Each number is 128 + 32 x the weight over its row's rms, rounded and kept within 0 to 255. Layers, rows and columns count from 0. Numbers have three digits each. The size before them is the row's rms in percent of the matrix's.

# up: layer 2 MLP up, 1920x384, rms 0.18, rows 644-743, columns 128-191
# down: layer 2 MLP down (transposed), 1920x384, rms 0.176, rows 644-743, columns 128-191
up644 095:143122130147111144130133148104173183139202138106077179110097114126155191141129182071112137128155144150122169097162133161120108144190177143118124151173180084175105124138166159187103116093201111
down644 096:153150172145151076074126113144164112122145113172139168125101135164147058096127162123134089138102137161115110129136186128165107133100094103125147087121138106161114131154127131103146122111046190
up645 103:140133142092113182229124088110119148122108072076102147153176074193142087138129053131160085094151133133101093116111083138137147128132194153111115158134110132154140118174153172075186174076102171
down645 103:090184224152123166149094122092091131069166111095119108181121113196078119104073081098222158135066127118064108091168106107095133148083158054162126165125161161124135117175135175143118079087092174
up646 102:159117154086096098065143165100167142093144163115122105118188150202127079128135093090119081176085133205180144123100089150118121126153141159181163182172108164123137153162079104146135134138113107
down646 113:142095130147186126107119104102148196116071126071135123110140082164139145136146153075094142094106159151134129210066099167112119124166123175103174110164123138119107109043137187148157092145117183
up647 098:114153145159133144111190163132118130094146157114120102117123107092169110163127127149048176158180149105170053159157144167120172101156139100147148171124137102127130133118167157116098149063075099
down647 109:147179086137117123148177120117136101083155170109115116107214121132150154144081159152117129128052127142044176146136136136096160164130114113044094135096153111061150139119148128128110135116137129
up648 112:107119124098136113126110080148125112111144129159136111064115185132105106122110160134056085132112109098090134058125147155175117142144132141143176123153155146118130153124112106167113147080086100
down648 109:141169132113143109192068141106145118148088114144125116117124148065141067091092162178084146127123162128090143117184101086144033095147146083153191171126122109140009151139195127094142147103079150
up649 097:129173149157067093142073195187125120155118126155142141175059125167156165141138161134151115100119083103100118130153130095179138060111139083116145084103139100095069125116122059105104103095131169
down649 104:136140187092104163106169205108139113143099157144128067107078136116092138134139093114138093055094136097136150117094137088167076109140145150106130149133088130143154132178111159100080077106129121
up650 105:117205143131126136059113117158177156137152154159166110139204093114136122122144151089124141149088124142150183104100079137071194141175154117045110094193107114129170142165134078142188105114116132
down650 091:153084152116134120145119088068156133178109129157087144097117112107115072146191155099147147105119128139057076101160145087155110127169122182120106153155077175139078120174107159217135170136144113
up651 096:138124136122171201123132066128139155114140137179104140123139112162148088120113107187154208127137161160159129127144081167123151116138087114107195176123152129180208135107091157107120111066160091
down651 099:088103110054146093115086164140183109155158097125145161121096123145108159103117172139144145103136191067136122098118123173110157125081099150127109103125140151171129164132118153160112102125168095
up652 096:155168185145181109121115131133141148092096177129118125144158101200184133153120144091106068143133187134173130163073183114092090093095201120089136087141124113226151130111134171094157136103114125
down652 100:139131131104154147186180126064104144190134078160204148157114127105098139082120113126148082117124109121169097062141151117157096170164146105123134063127141134107187115174121088088142084118125136
up653 103:107093129142091144092142128118184094043150187124101119163140189145115067129179041147119159185125101126106153131187106109147122112094128111168124086167132115115156121109134085087124098137170157
down653 101:135171138093137164195097090128115093083122130092075090163092177136113122113076117095090150101152118168157194126164125059102134108071122125165106091099171129074085147117081151077109172091083111
up654 098:155135140150134090121137117131119135114125128157126143087161102148187126139086125131133164096191083150160119149131107128087116164132155070121166107044162099152189113176105173147144128139099043
down654 094:188132112133109132142128160095205164116161095099146141180136149154118123136113144114120077076064158186166147189137094185204117137097175114145101103153132128118134146120076099110115162103171188
up655 094:188173124138092164137158109149145137125079135110100119121199124171174095133135102119148146102124101102104126073139124141149168122068132117163123138097130098076127166117209130138103067106088142
down655 098:126141139119175080140084143143104143130131162150154149182126130093145145136100120107141081104108107224160141106180140144195141131136113169112061109143159140165142136077095115169174099120204140
up656 108:148167153151095126141087105130112137132154112142119088114128036167134168115153168094138170174114141152155137121122151084162133053138096130154136090171159119142133147130141114091173145151138126
down656 106:118127180140074151139116087137096103136186122130038159095146105184103163112146109101173160176133140188145110079125119112164139073103111112136141169146110080138171084107124150142212093093136155
up657 119:117164167147085143213164091092099173163145109143172148143139107116127142178129104121086138116099037110159089093097102108174115088100093133150158070138114138113164110115148025147130160111142146
down657 093:131137074136114141113088155101110073090140173151098111115126107099129114145114107150176096157104110192119045116153129143152089124104109158095144107115147146133059069090108147119101132149105106
up658 096:088124099128080112164164102134110120139123107158138117171164127142143121199153113152135170169092144116202115186098114141060166122095154150156133110115094117153040111173163170138094149160155163
down658 109:146150109159163082124109117197139118144174140119097139146077114087120091154091111192069090164118109132126138095086187099120155143076151139172107097100119109097121168136178172108126157133115148
up659 092:151107155091090120074105108122155144104143069141155181157182136161124124158172121164125084151081136091161130175167143100072113136144104094194144171054116124157205123081154115118095149143132137
down659 098:085133148084146112102161100103085128145105136147108101126177134055079156133114111172129165180096189141156099111099099099176120112098119148115117137133135087082138129071080134149156068121107093
up660 107:069111136141123106132088134144076116188087078154094113178126093138103095193153079076074115085165077118093124136170114084058105145195154163167103088131170152116186119149143087098092170091108133
down660 103:112128142164101136104098133059160153162090147140131122116144133081119163154091128117114116088081127100066107117139172125105112116123149090121089195142150102164119141142096114141146099118092103
up661 094:168114127057123161225098152151111179074135099099137128123085071122102133153104090142132158149068109105122159100148166158144157124104144140144085122149115146121136182123138162147126140094093110
down661 089:103113109128110136156087177149074155125102120169113072123103138112090184191148118156108135107100117113133094134115153090111086128109076132084090108094099109094149171114111144164098041177143120
up662 098:139086173147145133165094121195147185116147173162081167154134135186171162131146148115148113123159091099069128155095132139129132104116160155113105195106116159096093119096130066167104146139085192
down662 110:053111203072145140114169113104121108201139178136134161077134127130132173161184120107143172162154136128159110181147094101099171128143165174095130101141137030125075144132118131120160185137101098
up663 111:099197107154109090100114152128099130090102108142140134133115117111082072104077098168136151135123164182142117126148146116141193145128160151068085064123102076148095122142144152076123114152205142
down663 100:114136123148112088116207171176146114096082157150126144073161154125139109142140131186186174135084155110154172112169111100092138121170147127148126168036105153115119073110088098156135121111118170
up664 109:092152142091146134181145163152131081082101123099140131123133164113186157100147175111141168172153106135165131137136169102154139125191050076102163168132118149157183184133167094145145157128079144
down664 099:104132130108141103164137109147161143105165136099130152063114129096150129088105136138167126096114124071127124161118178141140101139148161187130135141093123051134107115133111148168101118106085161
up665 103:177047116088115131124103123148118113102138166084119105121151164116095173126108159054170180107116137111114165129098094109088139182171134095171111061211109133090069124122104093091133094099076108
down665 109:131170155150113155132087186141096121211136164105125134159163175115157199117167164076093090115158087150071097117151098155078079087184184119162103106093101192089081106178151121106094147181126108
up666 097:069167131098091108092118113136120159159137082109136063090122124123167116131160174120084167155092141138128150188165089187198154157065085145219136131138143085112138062193167134141181119130134102
down666 102:107118132175129153120128198053123096086149166131099146111108109135138132199144141091115097124114068128114086122139119137129177142181141171142111152092115108167080055105119119166077095187137184
up667 095:126125094149118116129124074104102081151148164119093083144127132087085176171081175123140127089133170106085116149174160157135108114193177113164100131155090106162163156109142105207173179100131088
down667 093:130124072150090132116130166124139110165182077181094163134098208135124117118167148137088088136114183096092152153164119110122090137115092116148089088157104161108113115100117133132112125163122143
up668 110:099090142101127143128137090180120111084120154110125135157178133128132109133093098156095093123116149151115126165096088158153126130154120182109159176107068061099084113107172086149112167091096169
down668 131:127079175119123172079145098126103122122127106092132157160149105184095117088166178157119101138112096162151105120159199122151105120129108078110143111138019029090174164095153149106144121127166158
up669 095:075150166119134153135120094036165148086173119094070139149149059139141096134142110123152163156156220093131106182100144160120103113130148105115153107077124135150155111124121123121111151124154150
down669 107:114119152147106116152088122117122078191057126094137119123114065148141176099172133129121200118081218165115113109137114150108113180071080163153121096141113126127120093142135110147130124143153093
up670 096:126068082151132188123143107137141154115097058132098076163125150180145119107089146118142095155141184043075187166132091169145067141150139088153170125139122155070163116119124040131126181089196126
down670 103:155115102221140109125156087109175183090138122124091181162166123136142149173148168147187097133120088117120125199152132097103155108112103103133182078128069133124131151130165080139152153154183150
up671 082:212133119135134149090153136071134136140114107103142138107089109144164114116140141172102129189166184115091117132149162183201068208120095116127129195090125091116137147081066115098108149170175154
down671 094:120131171143092114127164114091146164202130119184109151065126078155107135117142165109070134123137176164129166119145127091099091111074161148137150092078104085118124143173105083158123132153153169
up672 105:127139103123103107159137120117150089140129116129095164154152166139124142200144125175168134157125104118134076115114090089055138135129115087137106089138089137143159103163139098067108128130142114
down672 103:156123130133158092093089114171162097108140176154215165154075183121051148143148170110141107146168055167170168208140181117180166133102109112127146158132131119133146172126112139142095138169146066
up673 098:132194115105121126131206128144223086150137069138147181106173093152132112143125148144117134126162149107080149169131071104151147137184092099151154117132126084144160101066145085068119147141119125
down673 095:116182150055190111123158159102138135135103125087092119185105117133103101160116164059095151162148115212095135114116146117196125172192143165113144151156109124106136061115115083153105100063100132
up674 113:144148168121127099131155142159108121134077147153117123094146105087190133115078161101156126116179110151141117179138103174127082172115093125078092149104143178110139178106122153164205116109206130
down674 113:092095182181132118113176176103128174107120040101133087091128088106151179156170103168141151143140151098128096144118139156109135100131122168092097114197113076133175136056168079154151154123130133
up675 103:127157136150082065096128100132104092081102169107160128075191107095123120148180124154141237126128103132112078110139124165170184142141103131124120177160134151094138147148134134163129150150166137
down675 097:115165137138139141135143140114134100108144112093137118140082098154104107091143065191149083157176177165128151108120088153145164071111090186112180137187095110104111113096123118168091147134141180
up676 098:119131113191114133152123082148141133118118147140161081093110115159118198168091124080139139159156143127103067180182119175101097103186124134205182084105138112138193130093103058121156122144156164
down676 101:152166081130126159174147187159111166148149059130127121124108136172100124108115141078131069139125139127139143151104117063146079093109089181160109099136098097097178151082133173100129111114126132
up677 090:167154071081111115118171111136097096160160059122161165165105084187153064166096165023065135097129129122106091138067090143110143123139164110144211174149090166125134143125164074112119102136150112
down677 093:147159115137119160165103160160129224162055073095156132107089133117111112107105130161144171124119126101180145123173136104025153134147099088072074127067163131148160141142117156168108155100118175
up678 089:124109162183105160131039138117116108146130120175094161178132114148151118168132088120143157146130158124146102139129121147143147104136177163109092102137165101113180171134076165102099080070147094
down678 099:103154103154184145109115106166098166129125158131117121168179126149165098154133127139152069076075123139135184080092094074105170068148177127156092136132176120128125104142117119193159144166166157
up679 094:114117161130123113145127093134115158074093129168063091158161168131115085153092184105111148165084123201093068110161120155072104100095090160094141065189153105175110140152041115152105139154135079
down679 097:117133129126131128073137116164132131137141135107120137111121148061158078129104119068097137107131141093088115147081094206156076141116135190098176171147109098171110087084120113110150134130105082
up680 096:120110121104082097089146171147107165140116134177077129090117188131181130145137071095100155098089129187149112153111144128026129055176124109135131101121111193100112176124161149132077147113117167
down680 099:202164166101130166105091097132119104130133149174131127080164115108142091165160125180108111142081151106183160104098098160126108174102103146170157110076115136098103163101048121159138103084100178
up681 097:098126094123115104144109162104162104132142144113092153149108116123054069065154060122131143187137142110145121103165117105068127074105108119106140139120114146164069110095114131151167094080111175
down681 096:134167157089128074157145107144060187174162114131106093142138129178117120094135046124192088125122157156157121162125156109147102118159174142133134120198095114110132166157120147131146146156127134
up682 098:123089133166141080167182139144178089116048080102139119122140120226090095109128133107129067125115105113171122166103123114052130077123143106121121130153173115142090088138155157156113173105142172
down682 099:115103143209122099169130192126117126107073135119079096172075084128156116148087130130114145160161078208158156132176155131165111110123107146109080174156142101121162105127127173125111137145092105
up683 098:117195087152159112093133162085174128167159128135107167147108121109050130103151108092251157067121120107157079126118135079079142185103112148116167165079214121082038100133164143205143204143080076
down683 100:143140117152124157136149114136139113098075101140102131139156180082169156112151074114150165132142120183096181064157202124133189142084143128122120119108132157167082156099156158131066136079120170
up684 093:067161108154090124109135087102131114092108098151087120161069097176121167136139185128115134137102126140141156147093120146137095149102167158106127149104145132132145132103172128140139083148113075
down684 102:148170106127119086083140197137105147166164087113131151108135144097130169125103154123121152168090141144142123064105112138104091151177104142078108166159142112135137106125186103144159145164150108
up685 110:108104084146104101111104084141169114146131161111146154153122096111093199154166135190187150179175127077105126111134118166100156111117157095169063102119205113122112103024133166199134141159122101
down685 097:138157135117168062086056137165155076158074095163181144144112154143113132145128133134170129119159157162052080130110101148123103129107118163148132125116114117140133169167125117141088110142156120
up686 106:075094139123128111102105131089103176092159150139131105155115111126147081115160120135116093117122113082100065115143124129123137135123129121107154153197133147093127119154092120123185130143136118
down686 097:129176134095101053177118091186151087088079117097179129131106119131076171089091113088082150186160130151124114113180102125140116175080163139202101132120150092140118152113125127183142086143177127
up687 102:137183103127115103150153165111056170151109050125108127167148066123147120122091133062136148132161106074131101155165113144095138207117081113111099159131147108114101114145087137142148201140154178
down687 102:109053142171191135090121100147152153110165144144112153145182105125138157119139126130164080109124135142105106086124154149116117066138129092143170145185092104157134141097171174162099136099141115
up688 097:135127109168097120131090112121084149112162114128177121139139125150116171153133149100139111152105152124134077100107174108139137181137138136143162122094059155117142148145115161098128120138117085
down688 098:157118189122142117110138137097145129112157081117091157108129148122081129194162142210139118114122090115128143165110136143127148131108080098110071168142143038048052085127107057116118100068135105
up689 099:134193055120112140057139186178130164180107160208136101117114181150117105110101050110128147098160179137098153109168126093121104115156114162105103121089074138153177126146159162173137122134149142
down689 092:142160116118137144090142153179074138058107180146146119142140145061143081175105142121080130088176158165152068065053152103146129104090063136105151129124086082108141158122133096171110128122107088
up690 100:109115169138144118096154130181190117131110088142109146151114133169119122145154126097167140145131104146140116119096139171139207039108112106139141129130111137118163151116207139090113121167133118
down690 098:119166134109160147106139140137139126169233112164130124106085125088169181176153135064167098105113180129114116128120131126173141152108104171143098119039137105085109132103115133138113138119148141
up691 093:131105141176053094121135097209093127179134147132162140114159118139147106129117132163147161141144104107182137163163201157086127152132148133092117104143120076116156151054083117149115130142115131
down691 100:140124122116150150131151225103169041110149120120154203145082152095120147143114143127095129157128113116169087143161138173114113055142177166076115139109115114117067112062139168170122075111149132
up692 098:164129180087121153145180115167102108128113088095102154123104163133168069121100097155132096078059153133112154089120191079163169155155082211126125176142082122145090120136171104147119134162127155
down692 094:136177121065149093125158186102123130212122105213104117107076073088137143091099104133139157155153170126113048172164111148053110096062196167134119140114129149132110163132101135129145153159081109
up693 111:169098091136150139097167129161114089107151211159103122119098150185109088145116176110074142125089162178145144139163135135150134115152160106198082106156092111120106137146108082133105126202146130
down693 124:078089124141068166124084089132158109106107120108086128156108127173104110138129128180115083143153145174186154168153116173185146097115086070157097105062146148099152125119166122106123141172131157
up694 093:107109129160133175107097084096137097111143161164110088160133154142079110181152086127123086177099153106123137139125052143121165128088139086140071150207104101156079163115113062156125183114159115
down694 105:132118131076166159101101066107121100190148127138143138132187126124157119095071143126121085139041158112151037134101059100147169109161115127201142156177047103073113181114079064154150082141079155
up695 100:115151155113126088175153071073145167122102195097096118132149163101127106098138123122152129115139067165113191127101154142169111167119119085136099159169148131119191155113173122133162146142095124
down695 105:135113126111173126144107107102112212103134091130114075107155106069107185104070143161128115083162144067147172148103117090149084119108103147117115142155131160166120121132092082119137116040187120
up696 103:127121184128108073105146143135104131097099121045151146144092157065151152135109149080123111103144169118148116111113093130087148078140131123076121146188159118157093127147141165148141076132101105
down696 107:174133061165080100103060168110138106098156141034091136133092106125137137136127202130094162122159138146119143156147141176095182178100141118101148130126174172176120136165173164188122069144189072
up697 092:109176143060145099100160146097088094106112125160140147154037072150140078131106062127193111100120151153198114068108133148128140165168130169109175147174127115147129114092139137148112142195140049
down697 087:091135163106131166151137105188188152149099133149131113070177176082100150140104172131093142115099132102099141140181103133106146092103091122146139131083143192112146162182103102131134103139120142
up698 093:100126124148150116172086115072128099128054113162067152086118178115088133175116096118148136111104082152122137112088156131088159082122107128148111164141123155124119140082097114119126154116143125
down698 088:098130151122098103130170159079089133160147125131180110146122077143148116122122185143156138112117122115069134122172151126135126156106206185190145085103130159093144151117163114158181118150150114
up699 092:144117121056120194133153210140125171077140141138152171155172139118116155115160148158154143150146179108089117132087101134149226163092123158128124145186102129132146120108087218074143124127138161
down699 100:107126148109173159147119088056095142147088171099146134181127103116083135159240134133132088160112127142143083158089165139128122133125192111150115115164147138134164130163021139137179170153120131
up700 108:150102140188101152120087101100162119186109123111171095146092174102072123137092135088102062131114126140095125109168107158069123157091120159114070171131173100134138101132119138105111080152079096
down700 104:114131140095157112148067139082082089161120138132137075112105159121116189134100115165157060116126136124102094088092129126152087211131163170152109123099163102190075165071072105110079115133125088
up701 103:144146159159153141117132111099162145146086138142123120118072143118101130139121135144157090167155104166157164113133098119103157210065161091109106107140116149131144143119132167169155149106125129
down701 084:118110132046156118106137139091117097124138093172120106122144100102179112132143115099122148121085151125133110123173143121105099154139200180149169129127131116077129103096120115097061100143171154
up702 100:165131129146081142140123108153100066185127140118125119145157081096115141161113108102174148159128135184021149119121070064107138134096178158111132114128139162103164156112205102125128126188213129
down702 094:079102131102167155159089087057125094136087142108113159114151099195094087061157160151108107146103227099171078134111144114138118118114109084082111139101125165129162119141031125087163042132201136
up703 100:098107179172095149126119125167075094166157125119144117132150146171147171121144136101126111116117135128152084134149131166165165141127144142112115128040087032132118187121131148184081145151094142
down703 095:114079180111152146091071164141128153120111107216143137108078148157112111118083216229099127110129116172165183157137153115160094103088116076146150128068086143123179185162106110118108100066104120
up704 103:108149129176194108133184091117135103063149177176140133137119129122096109187163109169134116135183110123176115066166151136121092108135093097104130134085166137123127163091149163123129179162126092
down704 109:142150168142099102138156123157170149126106113116108161097145107127143128173148126173165174113100146140147131172095132104068110169161126109123117198103170099163070111107118116102145118139181124
up705 105:138157184159090099117154076091131145144134070115149154117137124101126117161119125068127070137108156129108102123113117166129089127143118158099135155067178210129152112124144122107148159142089096
down705 100:122142105101139151168136123142118125119099150100119111155126118115111146170134135100155126105151146070132125094114181155131121117145077114121167122123172112164160122095131096126073062145082143
up706 104:110105173173051158120176128157130131156161097114152173181121110163130177141150106137134104138122119090116122139192149135140093060141164151166117116122139139126071123109146044151176168137192111
down706 109:153115160102121126130140106091127172130147148115114114152104118186090162130099110128086065151093112083122117137162107088127095090151200125110120107131092129123096158106080100169122073167235160
up707 103:101042168052093154114135161153112133141142053124122084113094116098144139136107129091082115148110105135174137133059129166169121156138170119123097117192147198083079128101126167210121123111145151
down707 102:174111071134138146042150151192172095102142081139104112098095120151110109114130090110130153158120133157161138119136076152144064112104158166123085075135144172134139161159072136143102125119152172
up708 100:114150077115094081123131136116107203138130114124085124162157101152175151097116135138103198125165120127099090142060154112161112163186082086060058106142123129146108110132130109137189086143112144
down708 101:094080080132162118143108163164102133117074103134090106164138079118147094119116100177130114099087082132130125101112176150123113151133162143091084128190123152098170106149106104117179108219146131
up709 099:110089112109154137077107167130133128207099123071145134164169098122110106056104158164177086109130177030153142081151142083127124189097105112130133143077117193101208121151104126172133148144130133
down709 098:133128189117135140110159101160087129137162106163129124133096180100065152139115156091162067165159140211125134124154147103143117165149111143143109097122143095135109149166064060098104119065094175
up710 092:135175154093104113147110123150130111130148191136184119131154103133117154087111094123123126116111160081057133099121102139116078119079089147148190163087108126093093120078113076159127176088127197
down710 109:129169171121075158146162104119140084094155112130160165071128065121136083134067140084075131136069158115138099099064131150140104124136130162169101141100088151138125139146130136154165152121172182
up711 097:120139150101135130134185194128130118113099130119128081124143104184076143152145113096122100114125130124079140067146130140146153107022149141156084042147154145126135122159131147081161091188086135
down711 102:080156155131054132094176151143138151067145150108154202111168100111132107175182157138096164105148143171088141066172112105194154155141056127139117071165150144121123070111161145113121144113187149
up712 098:164072182134088156148134138177104165199139173174208119138134156141069088139121136196120160059107131095111101134089164150105157213082152110126113099157077080090149095160136133119168121120178151
down712 100:154107130124148074161121108129196073202173132082118148191170141120109123121119131089104120121133099115187139092111137122127099128079118131156175177152101103147092113126162106144166131172119119
up713 098:129093076173101100114085126093120154145103100140111111195060108113136138130143143139184119152107124185128125150106176141105136115085139131183098076152124170126196143145167130144099170153117129
down713 089:175142142165095187095110136163167131159133105059168133127104138087130196077144125127189106097112133113125132121134103102131159136119126111123112133186160084130109149141192051124132122148149146
up714 098:089115099157107136152180125133099114200075157125152175101083105141105129110176120146107128134140089118149047149139079119126139198163148150098141086112139182125074147138160163148115102140093117
down714 101:041130133148166051165153115139104151150161095102169111141167119111137082116070155130064139138104183165116161102140153081132143127178136151138087129115117170110110101111163085174109138084134125
up715 103:094159169152143148114105070171156116105130151126068154117133097122067157167158107115179178089144106163114139147084128082110161062096176183184141130143151121134087129154130168097121132099156159
down715 104:107130112151153129137145171200136109132101107143183157126133103121120144123129132129116135127144131153140134117203140136093103097184142163119128093094115102119132122134108167093134145181145163
up716 107:146124081125137121135085171143115179118104113109173097135126131179136205166102123081168072112144196113128133155100105104148161150116147071155153154100088093182134092109123170078099117135082159
down716 100:129152117102103107084131095153100112135149084092087104107128150154159121127120141135185094093140130110095128130175130154172151132137164184118165143037148146147119145117103167088121130150110167
up717 100:118130175075104168110133071114099104101124171116142160160131096102193151194105161110117149154159130124106092115090140203128134126097196127186134097130131086102129084098159140090173126147075095
down717 100:149113051177109146155132161081101143113169114141146163151119185137118095122170130151089110117083101111099120072113147110075085181166103096207145142134087127143195161198080164181122156192145126
up718 100:113068138134136092101129102158142119053060102146153126151221191064078133121127076113105170133100086104178131153153167137171163156159159136049176118119118161108129142140073089129165131138169168
down718 088:094195065139160154130149133161123141198164175123109154103126100095165105092104131067113157099106149185161188214135167122174103145149108098188101146141185099122095148165176213104095097142110128
up719 098:140200135127137100093114154105149118088166139121111140105143143138142126103154157152162163123181154169158038153166110091125119141077108127130130150128121105101156105161110144066071126152132154
down719 090:115106126120154130153111084135087086155094090167151041208166067153218126104146083148178117089145129142096134167205103093180160100132138128110114174112108155089079144160139208169098152119162078
up720 095:143148123124110117101136151155134121110168139151166139132153191140146208123133117131134094122144066127144075166109128116139115087122120102139134091076142179142128068076110111111146091144144147
down720 090:138153137169068131136113179121107146133095073179121092112142162134154123164151157082181075143133139129157161123164142098160107150113175131169165117075139194128136097124138146135100098156128138
up721 096:093121081115120100103137176116207132098136125200114060110076138133151137207113106085168172175201148177115160103095125093166102079142136123113113163140148191111136150128037119131144170184121154
down721 108:094108123147079125082133134093130143124079079164153155105176075033112157094099137133094112137034101137136139114118068172151159067035138164130108148139103122090120182080097150154053112144188165
up722 092:177120102133152059205153161181115124092135136084144163116138115116143134112120173086136123090092089124160171146120203122126086125109094135122171160123137176112185192137096124118117131215203155
down722 092:150138134116121104165112077107111123133078089125065170099114134066181089133150132110112086108128149116182128120100084108122113147104088161122133130063128094102141094128152129143105168116117123
up723 090:167118141090112127132073103115117033124140136104125220118135075179172102161169161119095156132154129085145097139127053113104133118186108112130122146129134151115111062196130155155149092117107191
down723 100:145175076069141102150100130147122065095130146141139131095173192121122177121121090159136135155101165135160146109132124085158083050150123141142183110114153158200103169095098174130156149138103084
up724 108:154106115133153112112085129106147194137110172122104138150151115170127114137136190165187130127158070166200097104083107133172070086148127140093170126127098117158198103035059120090147168097111094
down724 097:157173139183182119073110156215117100120119130177107131067190122137108140143185151181129108123132159117097114147119113112135071107127160139165113099138177108138147145172130143122118152106116139
up725 104:152128053138205176127060121148163165128120089118172155116201109136109147148108140148130142108139090096150156144101146153107097164163175122112150136160153154135156206070122177125136126166200111
down725 107:105118131145139163135120148160164137049080127117108159124117162074125150147102181169185134145106106087108149105150126089153099171119115124131113169142141115133115137090109120142124136159157132
up726 098:162117143070155132121177120130113137156098137152083147104098083072152087143184129139099093198151151094178122094108123119129134149134139138109167089128144130127103122156104113101173128151124151
down726 108:108080139108118123094149136161137178130172134125129094148179116090099116127141151131092127188114140139170180163158133168130111126072160108170148177173114158117118102145075096050129094122187134
up727 102:108108119145128137124126093122105135141076111112112125148097116153162085087126078115125077122166133101152190187075171098125169121147133077142080092138094179175150167118136104108145107186065082
down727 109:076086116138143144140156113146153133142099160080140042086113096153149102117112130109154091185106144106088133129134136133118144183173130087176093122083146177139073122150093142155067136132111124
up728 101:088126121111085102179128110091156174071094184111186071114137145083140061077181116185079135118110165181128094146099087109084143091106058124154085087105115106096124108126130092113133147104165113
down728 099:080087136107193106126110095153183158136167094159172076130142141136155128163126131136113109074098093152163161091197100081065142137166073121109056104120162117200136152113156126092093081135145083
up729 102:160201103112190102089128109158141088110083105148093121166116136198080180136114129080196080154068087126158138116132142138150130129125162065139091107137146094089147176163066106161136101073132072
down729 094:159086116187138000069094123149123146115177095132099115106148172109116142236166134090142116182151107126178110131131139117086119114052140101177165096145106112078162122143096107121109117159134104
up730 087:149145115109091164150130156119112146150096161121124127154154161143222077134190104158130083122140082114192122092102121167093137156158116180112155127124132104124148086187101100107130108143152125
down730 091:144109114142160125081056136135128090132121123150147114109175090089074061133119162099106160131124114126113086155090121114121116153046141085070129152110156080088099174149131126148131135092119155
up731 099:125174121129129197179166113146151104050094074175104075166159140092149090099106080109124113074178155106184149078104179083131039163139100085120112120092112141028091127137087150145140118135132142
down731 103:114105094112152173166052137137078171166117128146161151150161137099113110098141090160121101086186143123066127104122100054065052094101191095159122165112089171143123181105162119085143164110104108
up732 101:082164141116062189164134123079084128120156161175158142144111078119107054126151151112150130134173103113160144104100188081092152071151088131144149111085080171093179177108133214094113184085174135
down732 094:145121105112161048130116154105151071094078161204125135112146064160112080096175164150150100138166113096117125168126104136134084183097153149162088084090146143119069118147151035138142124092114084
up733 093:228159130150087104140155135098174118139146123164201137120112098142087115136156157108154083078160118126134067139110061166168116138061124140135115160128090131143105142114158136212162126057069137
down733 094:118143129123135165108058085095116178096119158144129105152112126155161104125115138079090119094110196141122099136143153119131177102089159127105121147138125159129140079155121100065081054131155184
up734 086:183134119129108094120089182131086140146081079180154089154094163160171149081103156122149159106205179088167097096175168094187120184092130139153120124148153097125121083093145141141091170129153155
down734 088:134094130179120121083157129092117087096182114112140148146154097154146098142103120119104217183073144084138125176072171176111208073112096152135087131105099134126140118131122145132150138140167206
up735 103:123123161150183107153104077064185159153128124099124136169180212121047110113149167103121088132168202133121139135116218143192108115170116093182115118118137116123144109107147114113143141194186149
down735 111:129138132094133147115129117098109146119123110091132169112137154141078115149059138112108148171079120098071122067126121108158106090117135071090122128114147096094101184116121100086205147126075103
up736 097:108172129064122079173118157152151095122126140152198106189108124135113185081107091100186142085108135154127121147124143149155083167175128116152118111125074127122074068120153111128121246118124143
down736 092:158127068108094139129175111128098104184181113137128134099081155140126051148089193088101165136118142157146150130172131162160150146153106121080168094129134092129089183137143146180182153158107081
up737 098:155108103108108104124038134124156169116168112097145147168126162103110113140138107074165174089114151179121116079132134090097100157173168062157130179146154192134166139118092132128137088112166055
down737 107:138076095197141181117145117092148143165141128078140124121178157150111128096145149099139089134119128154136123145135183136076096174121135121090106169174139154142140147143071143074151139165157043
up738 095:157061133130116145180132100162178174159118188130081125110186189149114153146183169132069123097156099072143126124114105131092164110110157146160188204119133169108107105114171108087146142090154162
down738 092:129130177171103117150108135040151108135123152154127083114133116119115131160196129122189126155114120204154114131134094139111088175106176151134106113116179173165101153171163173151160163135107111
up739 092:166122093083139186110086083123080162119138128183148120124108143101138076136119153129180066111090121138111099190064104101108094133130134088119133156138188079132197131156158178163123125159168148
down739 089:076114152140207110108147173142141171132164189142133092165115153149083110132145144115122051148150120100083089092081138100166121061136083114146114153085108123129181146129153128105119098154107135
up740 096:142134108134147148116121156095103131090135152154153107146132169121138091127131029154165149160100150119106070107115147162133193105109116126093114122192097129093113167113120107098153080120080100
down740 101:096128045116143142119166108068148099152122167187138148123139168126107101077133140123145099075125102140139149133110162098143143144099132119126138158104167066149158078116145147122142162118151107
up741 092:140102156163105118091163086147080120084092131131094063138144117051152077137102117134185091125121090148131169078196088139165086140062175114207057201125138105162165090122153141133145118065174118
down741 101:181122146160178155169149141218184104069104171059141151150087105123080094107085102126085134105153050149166121113071135147133121086123099144191115111126152150118109156185086064128141173119097134
up742 097:106076139162153157095088099133100125057109117156091087170117180136123152131174113125147159125153133169160151135141066100119122187133128094142106082143133138102191110158156169168099131094143156
down742 112:152116138127125206106148122135155161124180128096132082100183104141112148108136143144131142150100136093151111120119153143129162149116129156144116075080141101054145107118146108177118138108080148
up743 097:103127154082192132114215109117141185137083093171109108113078135073109084096135115122198114102213158140107143144097105081130133160140098144097175053169086163154136131134116107130167115116163120
down743 100:105155136106163138146123105096178104162165145151096125070129190111153068150159155170130155188141120090147126159094091111138149115157147169172104109098139062132076132152162100166147068173132106